config.yaml
optimizer: "muon"
decay_shape: "sqrt"
batch_tokens: 262144
max_seq_len: 1024
Each number is 128 + 32 x the weight over its row's rms, rounded and kept within 0 to 255. Layers, rows and columns count from 0. Numbers have three digits each. The size before them is the row's rms in percent of the matrix's.

# layer 6 MLP up, 2048x576, rms 0.132, rows 1710-1915, columns 320-351
103:090130158170108096109160142122079140097172118101154100146183179154090102144110101126089099130125
092:166109137084080085107148121129094160094108160129134156098147105126197136090108120122099154165110
111:157140080163079104078143147072190144136107145175130125179158159143104180060153167088118119148137
101:090143087161108182127122071132170132150186191142112170102192103115165115091110103114091098098143
097:122072167133144172135081126089142113155079157119127159100124119115123157153145141152091118081159
098:133130140154140122151157126075134140141129094121175136161148150079182164102111104115119149153163
091:079142123127172141124112112109121121158138156196135130145193140128096126182134156092130149136137
107:110096138089164143130113099089141188098121166175182077117157128163156108173168109138139158134157
100:066143128153127078143111129138132111136106129116112147164167142179165104140088143116198155123112
085:146129157111132046121173186145173148140113138080160155104162079144103067184156112111135139134106
097:156126125153098120160151156068081150129151147137105149138121117116143146129173148106093079151070
102:116122080144156153179133138074119131083092123158181150126089131057156145105129096144132115153111
113:154199190187110103118126082158153095162113161140223148092070135120168088091072196158113102155119
096:140154107129031201112131150107118129100184193106109101148143063120121186135087114135135065118101
101:131127147124149158152132117068157165194069116120092193104109122136193117126130105094172141115100
100:155165145106063144132165147144176120116081075103136100136142140157120098122079128066120142141157
100:127209126139119094166160154111133130111108139106112180114153133161110075139115094156087157152077
099:075112110166108097152202155105089140138145139136095119113047151185149142118158140165137133092130
092:098159149044149118099099161147128187119159111189045092083136172155191142164064181081085139128095
107:071123132204158071127177127094096155093081186169158171111115123194098107163180095070094085114112
091:160127190131175101160188106103114077165117154094162168171164131128084174095107113125152156179085
099:092053113089113122162140083134131127189102098175132135124121086148146102110080159124118076121139
116:141114145128144134120148126089123136100129135135170066153129082094100162121133107130077143131143
100:106126098125143118104180136111142069151141122151102153172151121114170120202116125160122162138112
104:125144150168168164188099121188119060154143109060111185142161157147122162163126127174101116132063
108:130157114128096113118174152033066160199118138141140105121082094147102115119104097156124085167062
100:093082128110095081176169147123139121123127162160207149139123163145156110093125161102146098122077
099:146126085091167134138150155099150136089155098129157152114111093143130113083101172078137110125136
094:191122087131147141146157099120094130064167079143156113128132145140147101131137126156132170161217
110:096091103157173133160143172076131170194145171147155101108093117127118082115103135071147115136114
093:081125145160122079087134167085150098075169141151130176146154095112122119187081141109076093147137
104:133165148139096099159157098100063148110165120146159121148159089170091088154112095104157165153122
110:169120122110150138149100103105104216131100102175148104116095059108112158149134117115129179135120
088:105106142166142136111109189152086131190125083121107072192181132112165218123116140119176146170148
090:141173182135110175107123117136138174139158168114129118153088112170133138154144130210111173155151
086:100139139093109108146168146216125134103116099170143133099118149103100166128121068109136094152121
106:122130124183144102092145139162061159149121148139136163140152090072129122110108163093089127167120
100:162127123072140131124141054127160134152115052149122128109127133105128135139137158169124154141166
100:165087154087162122090131147133148080110107074163126146108102092121131153083159131113102147109102
113:116128080096142147082190143121121137130131099166086126148118085110145105078095176136136143153134
109:185160114209141126156102134149090125125149107080085104132120156170120127206101110140123178110073
099:148094124145134113186132137152127130109159142120114070124129128169091107158144140110104143130061
088:109125170159123070198202100116097118065124109054163168110196114119155082124167141102164127107144
094:131130121117128149152118127148147123129110113174058136096142124145072125130138169112142118131151
104:100113126128149093160104127097153143072089127114160094101124065132162151153130141120130150146162
092:137180137126105110130121146147126168153132065147104130155148149137210099115175149123122145180125
092:136169116153149128130111144103088170068200096134120138123144105161194138167129063117117107106159
114:099170136154118164139137107151178178116127193167087143183173093109078097126119136146087104163119
109:108187155120157187133143156141117114113110163035106101153115121138133108150115207142066151155131
095:099099140134159116151187149086125154127118146083205106113143125101121157175209120103055103129157
104:150128126149128161150141125102122165139115134140134144126124158177176171097102189137163173169082
096:186092161108138111163169044162147146125174148114159137171134171184152124095178138127107163152089
091:061112144156144156170134118157142088140082109123085091115096097135099139144080156124072090193131
093:119097052175141131136107070183120133107146130115096140126088112142137148106101101077151102135074
093:154112149128166143130092110149116140084121134160161126151122101135153102133118158119143106034119
097:163085110105177123105084168113131111095144120189101115150141159143134178112086105101097160144128
089:132130107159080123123183097105114178128142116111137060177092116139105120146064133095158109177146
072:146089102139103189110107169111091085083094052182097070155133146121100112081075128162151142113123
072:141126120127139113145135159109180140079112146134167070139102113152155195123142172122083082115213
096:140118139089093159142130144127084089164090172113114133141124118118186129094099099111181156139158
093:123107143149171128179116124110113204102146120103141105101157096140179048152161145061124178117148
107:077167113105120146105122175161120131093156143153137080116140091092196060146121162084130082092212
098:116136105134108107159187115108086168146090111145118080121108098072142162123134127125157181092134
110:052198080145112103192119127134134136152120150124107146142157160107130139205095138203125121122113
104:105150120141090164168138174111083101142083118139081174133130152132138127141071139128161107113141
116:145166123161111176119098095155100097102156133121177125173183158110121165153121146112167195122151
112:130109094173101137144142116099124152075112168113124180135088170166128129158115178116154098143130
099:125152123159137090166129100097211123117104126152148133151083139127119133108189087100149109097075
090:140172115179161103100073153110078103157111116125102062138159169154125164101108146185078116096078
086:140149180186115084152072148065166109110122142077098140151130079139102121117157058143184126122137
101:165111102153134114145116090169139097160119130160152130161106130097165100153088162088141175156125
106:145154126090115150136096139154169121178087133144140161122118128103086124157147117112051143113198
103:104140122103158098132145116122185131110124125143183146163183143141080084117121107171129144130125
094:116166106155133174166176161119130139148092070084147164130173120088079089160100138151089186144116
099:087112143134112122094121114109174077148145118125174138166111139184164198139121179130075090120114
116:115124225123176136147136140115115129114109133097132155140053172165147116186181120135097111206101
093:082153145053141144180170140120129125182103132160173073151104103109125080086100093097109127202117
096:152125162180091086172133146091058143140113159109091091098154094163153099128113149149147190124137
122:159118079128082171104164109143112122127121087162153139156053087095159122151102115162076066109095
108:127172119171079138126137131153134147132189149131131180165141078135214151145116130132136119183153
102:146136156142174130129065157102083134068077152113127141123184131125175151127128105107181089125134
093:163167097161148148132142078119123134150165078167163071114116150096129142120134147108107186100146
102:118126127142145047093174154131134069089136163089114144156109167102119152144130126176146064110127
106:124128099098147158136075143101123124130130117112116111144131107079092099191065179139102152137099
098:143153074083078084178154127070144118134130105127111142127116167157150142168171109100144116066084
096:115157098109160104122085101118111111104151116092118112157164110159098103180134121103141134072077
093:108104150078156146138137106107123116146150127124152143104141126145168102154104110135168146168098
111:114112101176067093144118143087122152097173114108076123169079114116120062093106098111138117134180
093:135157120104154104132108140046142153139158126112184139167161116151131130159076127092109119118145
100:086134170124156189072089130123121125124092088154135153095122156136112148096095146146137101169138
091:139144129181110073123155103118082131128152106108120152192095135121102144116128159141159080125174
093:204125172170154161088141123075139095221161088123105162163108157115136156108115125174142083105075
120:124138194071132095113137127180108216111099156102161125147162197140111101129091147106137156107116
115:122113123094133149123112128115116060125147129100177086098137125065140145136103107134090129131154
108:071131122078185162163082117108092074185128191146079100157175116134126091152133175133130128147125
102:124084187128086088155087143148134116105120062180147131182103146087076096142117148109148137145098
099:157177050117151096144114132156187147109111075172088170136097146111132129112156120128218108184186
100:141101147178106143145109075103168171081088154158104091152134144084208140140100097135123081071152
120:061197189168108107136118155127153100126192137162154131151130143151155160163108128158167137102159
095:174125138162203114229152127140092098109102098096099174130174130195103121148177131100159144106177
097:176136179177154067130185091134122097190159129088080132150145148090120103115141111132153143120117
103:112123119134120167121116095137094097118149101154107081123120105100158215096120146107088082114110
094:152180156141066143133137159109135093144165145098104156080072130120105148118069130161151116117110
116:102080138098137075090168097111157142117192109141121084112074117111124182128117206113112091129161
095:114069164143116096094103167173187142126084116134077126090171132088145158152119099189093103135107
102:114110126116143084136153098114127107167081141167096151139213158087148161114114166108138133077172
098:100134119127147140118086087187175148147144178115111149210128128063179120122121106145135067167082
104:140134089126148117136209082137112134122135126189138140116139109154185090128097139162125141134118
099:115131104105087165119192153166148119121101075132096111128143106105125165152116169146173093133127
107:146109170086132145101095161113161105145168111141110142120133124110165133147086080104105176120178
099:137187085096088098130148103155230150128150190127126144108132134142124098106113124161121108124166
098:139104187162126116154089077154136147122131125128083150115134109146168147112085139104119129161096
105:071122127103155125183109120186135149107101099148139146181152200106137150109159121180083115153150
106:150138141175134121190090099060051116119067120109162130130120110110129148210178101108139103141109
096:091165141144151113133159123142174140074149141119149138116182143087119136109180110162121099127176
111:122135119156191196093145093104147070125134134120036097147097095093109112112136119121162139100162
099:133182094115149114101112148106115139177076110102120095157152079164100121106149111115128180114102
098:116111117135124141181119155116160116100103145086085112144110094146084123131110112166117145118174
116:100159108168098125119148073144192168124111122187127167155173112140103097083144113124094121159159
106:097153091135181068237111122153107126132166106153109124129133123102165104111120130140118141128131
114:111096163083143088132145141155094153098112172164171175170156066130139134054150096100118066182186
106:068075178120170126139142106182080155077100142138179120125075172125101143176076133119170164148099
096:206159151111124095171106102030193097129132092104126162174158108125116167158082115180134103124132
105:113129118130143183108124149129092132123065098127129131131122144137154139142095132174134137120129
101:071106106108162165123079171137151051101159047152140115148086126156095123201109141080137080124137
096:100134149126140117134129140092145104114053140124133142134093088176131083155116198116101093131052
093:116130096118104188173058093133107154080141137072124127157157083052142106114116118159096114085047
105:141123121115129107093125120097191097142113161114136126103146108135143079142142155133124104097098
097:127087151127121120141095094154116096149097121185115138168124095131158095093102116129155150134140
109:064106114091194196122162058119109186064109199091052137148095121146114104091126160077114092137163
093:143178092106128151101128108142093094141127152120130083112118171137104101176116126165139128095095
109:149167137081157114160135130123131149171105137094112156103136094172097054120137153095149147129156
106:105133192098112164133089099207131097091102147127163176127121096163150110105216088151120099107151
099:084160125118128134143127121060116127105132113080132113148115091158160132163120141163111071054111
102:160151179063183115110066155188159090182102139073149133086183134165067135144137118067140174129162
104:107167121112108144100187152077135088133167108099131105147156151153090170171122130123147122177172
099:112157123157147150082143126119085133156101113136113125109126136108073146114155132138164146132108
091:141117117147115170095105119105154186148106157122081134140124110085163148134109081130109158138156
084:173163061088183163120129126123062115099123151120119111147165148185113127133105056120127179151096
115:127166122125135149169130100055091165108096161099072132085231186160204147085118164142145129071155
099:175103117110161129091135117107165139086105139132085121135146175092068074156121098133131131112147
126:110120129159154148125087093117081160150187132135131135189126105081057145122087196098106136096112
097:097180155087162112159129185109119174107096098077105122073149155193136122136122068068076108095190
111:137079113157146054154127151183104105162072154156187137139091123149152148115168180121089144119077
097:145162144137133118133170131120102218109103169090166118209142112172125142142113174107131160073152
105:151078154096077109141151100197148183182171131107155094178113071133166139202145114178166112185077
099:092079140141139165069159181094122183123168162122099152160178088141184113166080138100086101146129
103:143121122139175128080151184145111144109104152086119089119169054114078164133124129130146159142088
116:110159095176091131141103100131143110170125134139160101148141108106145062141092106144092086108047
112:132094114127025135129196095160103090147137114150149137101123095154122160078159127119093096121137
097:133146096120112103121151103189118124152207149138105144126179110138130100155128088170097084099100
105:112094182077097093136078095149098117065158152085130111138109122103091080145115167174125130208091
107:146097124162170126151121137180147079237081170169105092112115143149166120160146181168152072126120
087:183112123111103108149161099238150101121170174160175120164060106113118155196152095147103132087118
105:148125066157171106147132120121086167184123108201111094172179146161161088151161195080147199149111
102:150073119168159115202125078134124116131052153088140087150121120114113127170127109155172111157156
100:101163117202063183120149180121167113102072174130105160147169141077104169158145118120116124122102
086:080127126151108122131117160112133128143116108153114128140213194140099127117097088136113109167143
094:117123170146193140162108123087065175159152152153119120129172114117112076136121179116079120172183
098:101146140072127130163120099086120085150081098145128165104108189092132107111110084129155123191130
092:129091152116086111173159143104118099151092084156150084150168140107150164148101166073157111099082
097:104132197161142157150150169087076102057134170144143117125033145143082114188107096133196128126097
086:100185113129122104054140156111131105101146143137116113110132082071128126099086089142172125133095
100:135180174117112127075107136184117064168146126070111149081105145149162152181156100142091103106140
113:098103194088113145158156130165087124126130094138162140108164111122115089184110116096114179094101
105:120107109125134144175108089143163154164071151180192083130115103099094197106216099109129120161105
096:137137133162125129075081140086130104108101143115115077182189152110175137139143094101171183187163
098:144187125098122138135113094176137128145176132155110129117156139083128162136109123131105114118100
102:145114117138140160155163130013113156110168111133124064072088138147145128141058126127110166137136
105:161117106174119120098099120096070112152098181115142102202140160136108189127099138099179161084116
106:109170109149147137104109099148178146071090141090083136106175101094155102100155135051163078105151
102:099128135102114098107195104111168101156125105148056114183114126138137066138175103116101071088107
108:106123081117141104083108127140112112059112097115172124159174171128159115101112129119130131129096
097:118088128081071095150137110138173144099069144137224108125147130142137112166174161113110108094116
102:057114117131162140135141144178071160093109102133111088170161114154112161167142122118134146160095
100:118147157090087188106127100058178161127094152129154111040100085172096083140136118107127137126098
086:144185121084112144124145148094089120083155156120121102126074094119056103157088142080165093153104
086:122166105122119142082079102137183136155142164090038118141102173082101129131056079152139105097157
102:096173102168099120124138063109141115159117156161118081148104071178097125107113127122145106191118
107:089131087164064142085156189128173143135144099182021191120131122151130160104151151133150084074127
118:137110170160156087116128133201108142176142073086158172109123181068106083140125105155105099148151
092:158094118202127098140144151077120157066189124159113089171084134166101097142133135143131063125144
096:131094138092069116155109124110161218155137097115107130075072093132122075099107081135131099128070
094:158105149165115148128066151144151095146121157077123105093126109209127162150099112084090131132140
103:122155124116122168095144127117149111175187154106122106163139125134134130076148114104109100064115
094:132201112152198053136132124126165174147130185210139107110050176175151106137102156113093125124086
101:099181140104129111119101098110059104084106178076145141147149148161088072118135103124153145173157
096:168136147103107141090176135070108133138108110127122086155077115207143185131107122079133082172136
094:118099161123177092128136105132196112158094122139156116141172111117146169085103116178148159218109
093:153144140115129119151194144163103152148114123120087121203138098158141160147108132077142181189097
108:109094111137093158120063095095137118121087160056106088102111196114130180153079118104099075056161
113:117152134152081103131166158098087161175153169192118083185073153131185137127132147094076097163133
103:101049095140163109103151135146099101135123186207094141106136114164088089111190118146164146129116
091:090083125132111124151139112188094093162166108130136158133105121103088074111093114108119063151111
102:094150117098155113158070097130148084150087175082156080147137119133110112157191098133084112121115
113:105105134084118085154140149213076138191123154102133136152123122190093153097154143135146079137170
112:115069115104087138145134138153136146114176097092145118115140136155188109120138145110093132136156
112:138112138087096188122140128140095113149105106099154134115133099082076076137125098148134058138135
096:144088109137179073117105102171145173114129144120094131155095128146121106146112139174089125124122
092:129129155099066146152112101115149136082142131096082066167125119120141118093093138191117139058157
109:123102172096122164182187106128114070087153095091093117089168150130104087180117124092130149155137
089:177154086223100113159089144074140110096099104133167090161129190106110100114113192133119192158157
108:073107081130149102130110062136110138156156102107097149080088133155146074155128167102129108188026
116:150174105182113157112086135122123035078175121127150172155102103163141077140085175162140181122145
093:110053145147144159093140136135138177166146104136074137100221189113124138073071141132091124121186
108:073166149170197106135229161140189165120138190155144081062132143142157128140152140122113099113176
# layer 6 MLP down (transposed), 2048x576, rms 0.0701, rows 1710-1914, columns 320-351
108:116149124129074132148119134160126101153115123146153120136152141083105112132154180115120096141086
092:167179189098175110226145104162160129115114186133127110118165125136112141213137106151073139132179
119:134114102118157164159081143097157091145123089112165128107083121049109099136101149141081117084132
101:166139093174135103099140051099094138156130127146161160085112097133119150119079130039101146139105
097:091185121134144159064147117147111161149101151090086209134147077090136096111099162153176183119131
101:142167142140181147081109098133084106164085114168163144151137160112144088127123136105096079093130
098:175109165137092159071153160075182196108119062125129112080109107118124157071137112125127168179096
113:095140136106124130097043130090157181125172111145107138153134100118134142123134091150159103077141
107:093144153140160130098133118121073094148088143150128155113118117099141138116127133095136142164152
090:159148132179184111134076103110159108159051173090160183136122156138135095165153092130138106079135
102:138184153100084117119141123237159133152176129159100081137118097085132109079149116107094131124104
106:130174078138175157086123124155117138110147100161136111030147147109151090139133130140154068135113
105:042202170152120133121109173182126103116121090152106126061127102111128185134148105157109111131139
091:166132102193071150145144154164102133113112179145170150113124127103086123172110127116171140092137
100:148092196147141105113099127108220132155130171143126124122116168139109156145113113115149119146113
102:143120174078074097116129073126117121143176156165153151094160142198079096134065152133095171131151
102:157111138136149150123171127109161118077185077145127105125159148149127150081137143194076148138131
106:103106140073174078116138120094141132143124174127147156088099100125175175160104071118138126140063
092:169133189166105104155134108084157160146133141124097192127095160102122112083152085206146161214066
098:131124119091117162140131166124133142097103137120119111072073146090152146171136114135066078101106
096:150109137128068105161101087088110157137147139054180130137099120118149077088077159114133073177114
094:196164089144122130173127127125189138098063107163109109134137080181143045120134086151150077142088
108:107077035145061102084138138185114112077138144170120147129188123142166126141067157086159139076181
104:179167150145109152076129163149107114193157060118085117130127111114157163124127131164116198169103
104:057079080072109117159139159136106175159053142125145152131104139077115173189156151118101135159083
107:117145099165127185162156152161158135092138133115095100136120160151137104118146149121136090114119
101:124171110147103098155156098146102163122133154153218096091164131166095079169108076251180136132113
098:160128133175164117172178145076108111148152072083164213120140101114121127081079073097089165158149
095:120102128148092114109165213120136153148156119115116067164146125061141126160091115156130122136167
107:108152120103162177072081110095174107140084163128122165165128113130099109173125121115141087109094
095:175095128097140134139156094083144066188132139141114084186159131153177054087131134102134165156159
106:168161150141104090160100096130087106127094162125131141124151144176110109139107171123151170122142
107:126068126124112106082114096131136060114109147118136179184140082116132163136157163110174048079116
095:082102142175132118146135076197122148129091166055159151172109094142139142100104152107125179126138
089:166136144133120152134166097211125114144134196084093153098145076120114098139114154155157103138071
083:165089149187079125082107142082143109188138129100122167140158148145117122106119150098149138148207
107:105143110087106117130142133107111143110142148157181107131111099132159140140170110089150167097101
095:132162174086103179162053137138186062132095148151133045104159146099094117088150160127154119087148
101:060150110142115114136080162128147151106178103127187108182170123094098117138127154112112135180150
100:147154116118142184108137146069110077092124077118097124138133172126067129143120142152103095071100
110:140135156114143108051115127139101144148140147099084076140179166165202091138183138075107150100128
104:125101066139132120113121108073100173116088110068149047099122038115141179152189137118130144127130
085:154129126175077128110105113083140182094118132102096117120144143097117103105176113135118137104122
085:106113098125125089134163180147099169132130163086156155146124160137106130159111138107077144137125
103:149063127162075097137139151123147167160153093100088142144098064121133084147108127163145154161141
098:098172141115109123128163111153095150150124146101145140157115105186120149130178116147163097102147
088:119115131085105058136101154150126132120129121128112122195139161113112202079129148198156130170115
119:128132137161076165154061132202094111124118102112172098139203108180095137079107096104111127208091
106:166112128102155083094142133084110127098075118170111127148119124151114132107164184152163113132112
092:097135163178116167109117104092132142154124188155173080121087069145113176099132183111116139120081
100:119191042087127116097158161116092147119093093131110156084091153144135152160162120145138205141062
102:168140131161187126170093152117143100100143091102057178141150113054159159119125124168147085102105
085:112106114221181078140115161102108165141133164033123166091114164092164110085122133146141159188082
094:156077131105136141077161187084141095141104121080156064144076164112159125126123080094117117137114
090:073126163181153149116112144122134135077160140094143137139108134171175050155130122137173171149138
098:126084140080116127080151191066125169101115181109152101140186182131062115116114134147140079107141
094:099175145122075127156132126120088074102149165111161180079102126148139155064122105165082140186236
072:109108140091125089161186100152130136135109080106141157144149164197090111104104122122152139162146
069:158147127200153155093093129179141093127134125070125133117118129152127140140136168146121111126153
098:137120207058076148171126116086121116133121137139104122135118124136168174183132166137129102093087
088:126140113171104134146060128074172151128099077118139140133097155149142160135164061128101102067149
101:139194146118127188099120151087145180107097124159121162111157151138149088129111056080156133144194
098:096122144138143100099147098143113104137082138157093115117107052091105124110159209132082114148110
107:111104083121097164089159127129114133080079140128072166172168083122164132137177067111160181117163
099:143124131121164121105087130098067126143093131149162163140187130128199146139147103111150128122140
111:104151134139128132103172150210056148122084107167162152145127150106123124132103128119127159168051
107:137132131139138207138133077086214110139146120140114139104094118170142143162135124191061153140119
114:115140126122161135150127165085139102125206168171123087176113204142113073078171185121120077149169
087:085184136104084160102122127120165142093102101135081162088093113126105122130111144098114118169100
100:140161167103107116120111172149119106139164063148133122151130070107182104114147113138136082173185
094:120131129136162118178176157160125112146121133110112144148096110126117079160141117082102118129131
104:119106129168067164196119136110121137161187142139158175123106117188155113141157132151166138142221
099:141172198192137138077125142154171107121099137148127108113167134105132138141127090171107150126083
099:133086169118112102138093145112131104155079138162177094117146117167107122161151121100179105083146
113:083105134109102031079126079088095157118114146154088113077108150117141144111117121125132113120078
120:081187170122124156103067115127129113143117098156169162091086116116165209087123158164146101210069
103:112160138117120146107126062080170111149166156123159106112151101201133144173147162156069097140170
104:097109105089133179091108106097093116091141107195095090092144147104125106138135102131177166133126
131:149136172204081150111049138089152073093133148143182139124128111138116140071101137112153146124120
104:114132183089166195122096118158086127148153073131161208087140102123131191056136128101129105122114
100:175098145162136105119197090111111100177128172126129160097126126174114168129142187128131131150159
095:139109161102087139102155075141150152141086160120143138092178131092157114138162135119120130122149
112:086171127085142146069115158153105174139092166152120072168171079138130192138168183071063124154127
110:140205174172143132180123085129095125105101083154106145109068100124142101061076105180135150143134
095:105195056123162132141075156064117137117160079147086180123096176117184122117174140096094149138117
091:073135161142069129118122116089094215105119130125165126150129144100113085137089092148158122080154
097:155156092181111111146158129132070143147090137136110076111160122116186161143160128123117123121169
111:199103105114136040099181100184110151062147175100111138147063147114086079075054061131123148160179
086:106148153142083111155136141102125097212139113125219166122124135146110150153119065150148158144119
105:111138075116088125132144145067147145151120108141137149159113164140103083160111190114123088182104
096:152130147174088136103099121144144167117111139198209099116127141140156116106151126106125144164148
097:173073173104091180124112159100121129078100180196188116088089084123199133151057091141108156128109
108:107090181120156204088096140172161142103177071144131143114113143138120124220090166132115150140132
120:137114184138069145119089129068133123105135123108054095153142087122119078071128090126156081128141
103:106142132142128171087121177126164097166100072109159136121133107140088068168166131167156102105093
103:126136161090157166150117084071114098183089146108159111152177090107131148180044104105071109116120
109:108136164123129131192136169071192168094119171171139096160133188166216108185111105108117093189152
107:168146172105113103105024094157136134104136115150147059078068120112098136165100106139188181107123
111:136112176162079179156149167161171101145100154115137120096153130115090111114096165113095135122135
099:119137047127126085087131130096093140144128116139170124108104137155098144141178042139074160087171
102:120095161134162142100141127181113137110137165192120145173127106118134116091145152165165106133124
105:133114129130149158104111137159128082135142139164156135134143090149110129109148119155137099123144
092:132113079127115106129118166126158157122153116187159039121112097180100110176184096148164137164106
114:116070131075099117118150134105075122137158132089126168152105147085153142109255196149150155176150
103:103104169131103119099109128149125099047067096153143110153107131132151117146103092175173130123130
099:115132130249178131032127144145154151177140113169099146100145104108161147101132143105128101061137
108:152142100113172180147093078116124193084165136184096139125154158088124203121145125142158138116141
103:139109229147112084119125160096111116124178062120115134133073183172130113111115123078140143163070
099:113129123093179077157148135133174168137091131155166160124115137105190120126148146155114125196121
110:124104146141151131098115164160163173160154121076132150142097180115121141153117166146168090146123
094:070101175142093110132131116114187147118093148141102148090175131135180093092145068117129104094141
094:109168146088148117176097173149138090135126093127128126134125091158078142120149131137132070130087
111:086073107117058117109135146129089115134125188113112127125120115157070179108126138139145152174134
109:104063100126176098135096137106129113122103194127120144172063161128151126166148172138098156175209
092:173116157171164137121140127164127102124145087100132146145111119085103104161151145135159090108159
101:068124041141132154091120062097121129108086139129088103145108145149108077129133158075154099094134
107:110127154145110172115094147141077140166107070118126115134148200154182124120072152184164162119144
098:104135122165165154130092113195124149086132123150121153157133130122147160123149166086111087138140
115:120156152137158132122083174158176135108189095199184110042136140105107146114205161098133123179114
110:146121166135155151136115100180150086138082088075098118131109062094146131154089109145104087085142
106:182184104212136103147124135148126099128085196143132130075180122168055083067164082162138125182135
105:111169158116077133068096131134077133082137117089102069153099163132095076129061198087133137091182
096:146090104172203113102138086113085120173086162103124080111122145125105125164125123110156164185120
105:110107114118140121087130127121095110166122144122141135120159138089158162108097147128082107150169
107:158104145151163159096097071155161114116050156092111120093109131124097130181110139171081144155153
104:074085138128147138086146122110131144102091168191160122139144154140127108103146182170158150075113
090:159153089162136174200095142150175174148121147119117132105153066162152088131138125122125097128117
104:119096098134156136149169063107096114105112085105142158077148129106109157120134069193181071059096
095:109190114166146107134110108098183064139114109140096131169094143191141161165188120138136168087112
104:088175092115108138128160081133121184108093129168130094150084093159099147152101128119109143209143
094:148085083138123109106162151066112124032147151102136104103065147149103216114094153103130144169089
107:172132133057174136156124126148133142182081122108120113117116155112115168079116186095137099141051
103:171162129156155156147134128160101096104105184087162172142078107096240084191093116095131109119141
122:124137122113104114150110132124142110112119114104062128156081150119088155126119176119118116082104
103:172126153147138093020156146161132139118082129092142103128151144129108079145041125106139126153147
128:108095121123156156129094125140092164130126046145145076132069185115087154095133151086103127116131
099:132138133181131120151185146116119120176179093104126134158155080141063147120148147125092128106180
102:134152121117125143130107116040106160135122174163129148174150106103078120110095168181151180163125
081:062147114158084089143138124145099129088143138159102104093149148096115138100098120096177154164162
112:135170168104123101071160119157146110136118140076138071091151143182125127106090140060150142198181
104:132134172110152149160198159135199136105132153149131180104135107167159150104148150118129128083078
116:091112059056125165106154113109192128135109137145119153112178104129110174119156157115145089070158
099:153123152105109065117112195128087118203153109139115161204074179126088098109143164093130111129128
107:122063128092143100110148111147157126152116084090143146150141132114094112133115108201143115125073
097:113154101133158140103109127075140144122117110138144106150110086129149160121242167092136115103136
104:097161103100080110140101057135145097168137132103116135117140128072127160126186136120167113131107
104:093119147129155154154148144130100180152091125162112173154066105159161137179111106165122105155104
109:143126092153113131168186078136127136119096117165108141146103105097127130097210081100174137131081
109:119216188143060120112036099158139127070130093133155106151220169165099093075139102127124134093119
111:116082103129142104102159116157121110071179104116175138156134104173116099141142137119091168116136
105:127073166117121068137110121142121124141230138128159107133103122123120172169101187233154124132077
104:127068161102146158070130124097081110080182115098121145083068149116160096051172124161152168115107
100:134183114122130133199181081141153118109094139088155065095104140149061155032082164126146132127143
090:171121131109105084126113115083118117158156127128152073217116099111156190090168156115133130111122
101:155120088115131064059162128126143085166103109172140115126177139124145102163147124091183182136147
111:132167074131175110164118142150146101193125109131080164091159124129091113181089128154154119147142
099:117066140161119224116135130143153156058098163066097101144111109110162143161150062118147147132115
084:120167138149113086180161110090156080156116167163090104107105089166125061103117181151121148101130
094:123129172185133131134083139020103188169125093159215154116129185071120138132130086162157101162127
101:148150144156171099155140091138148166078130113139086114105141090126144097135120138134133104088161
097:139161090101128130121116116163113098163060150146153115167152169152132156077085148122159182119098
105:159059045152127107113155099092109142163134150150098113174129116106146139115108107171163117111127
086:129109103137094178112083100176100141104090128106096127195165172074157158128183120043106096122162
098:170115140103133113112177147128058097133105148125135128136119079129161113145124068148109162113107
117:153180137105151123114119199145130125152133147090146105110118084109076071201096125180157103102135
104:055141137155129090146193151132143163137140121092116192112158119129125149140124153130123191139092
092:145153070151133160155159084167164103106159147112136132105079084145114064181136092167138145118168
094:101122086132125130121129159121170184108170148144132105139145102123166146102098113113099135199162
108:098093150091141177142107186141101156107086111106166179184162109122094123212153105138127162105130
099:098107148092155146036118105065109139159143137151138098125162108092160132157088122202085127099132
109:146124159127164173146105198172135143104086153142115163157127097147178079142127115101139133179184
109:057114157154109136080133127104082116086114062125153125100137114141148118154123167126143096091097
116:125107106083128065117113140138111128133113087109181117122047128128134159128102118121122082187145
088:178147090114117120137125179125065111103144110115108120185096215163109144096129116157091106114089
098:049108130158189089122160124086121072116152096149150143095090160137133128146166117146120121160024
095:170092154093092144104163085108148175158097113131111119136117062122101180148137120068100164123141
086:110107154110116114120133060096133044112117172113164163094135116077071179120143159129133115146138
087:112129098129148109117147157138116156092090123124146207166173148148169170165124113094161141154069
092:144130123150110090148163127153146149170114099152194158203109114107178127096085146096143077142141
109:051096160120110181131118174162138096144076142178150158144171124094130155045136162132177125125112
117:139155121105111158181074146061144124183173076127180138136096098120106103112126111139130116128070
087:164175098159118119096014119086137167117138135151107062108094128198070102084091086220167099149143
089:159135115121088131229138115155100168120152146123117146165129119088095219060063162126139145079170
100:149114109101108142142114164062093157138127196112109138104129125108136140118141126084090133079133
103:176129049123104164112119130084162161155077082111130135107136110150106098191045133081091094086132
090:103116171164157084123145139120105097144149156132168190098067177094180125172107092118152055164179
100:137136116102154137119101126101131098080145146111112062123140131149217124089145171163130164154072
096:167161201130188165100106175103097140111153160135139119150138138112114176129101103137090074157053
112:098161123141120127186162128144127126125112105142133145140175155159102181103138165166172109180099
100:075038126127099151170079163142132109088214107168130085117141135112098107148155154202176075164137
106:131119169103117096143097106119113110151090119099142128125197164162121154146071153119095124132150
105:152145164106156158132152132076163119125134206092142135108149050161116168153096096188137198087138
103:173128109145156117117093115214129078092112086146167160092120102163130084116095109156099124171103
096:187140145159102142203172152167131125201149107142121104125142161162103177166139190157108110182125
103:085143193149089127117140140100159125118075072172147081126150143102094122100122166133149108097142
099:114163102132126142103148140163135143162126142125178155188112072099103086177109156162126103099148
102:153137161169088142086088117162104087146166160096025100116133127181058144123200148187110127065164
093:113154127090120162092137091133064103118131119142077123119111128151113124169153148169106097149135
098:110088137188138120205140159132167140102167102099132136095129163172132115102088130182137154138145
093:179095087158128191119071146185132155086103144111146093082078063153097062121115047102164104118139
099:148093107147128174141131165094136142161177172131089141122151108129139124134153148138128137130124
089:157079152184123156093102140106111152159134106129160084136184098097121111171156064072094133133124
105:110112085088130121176120106133124132143133143165126073194192160157141133128158104124205079131133
114:110142149137127089123150119151143076136087132124195151161140078132116037102203118082174143161158
100:147128148130075133121147112075124114125158092127114159131140103111128096096141111182131176141095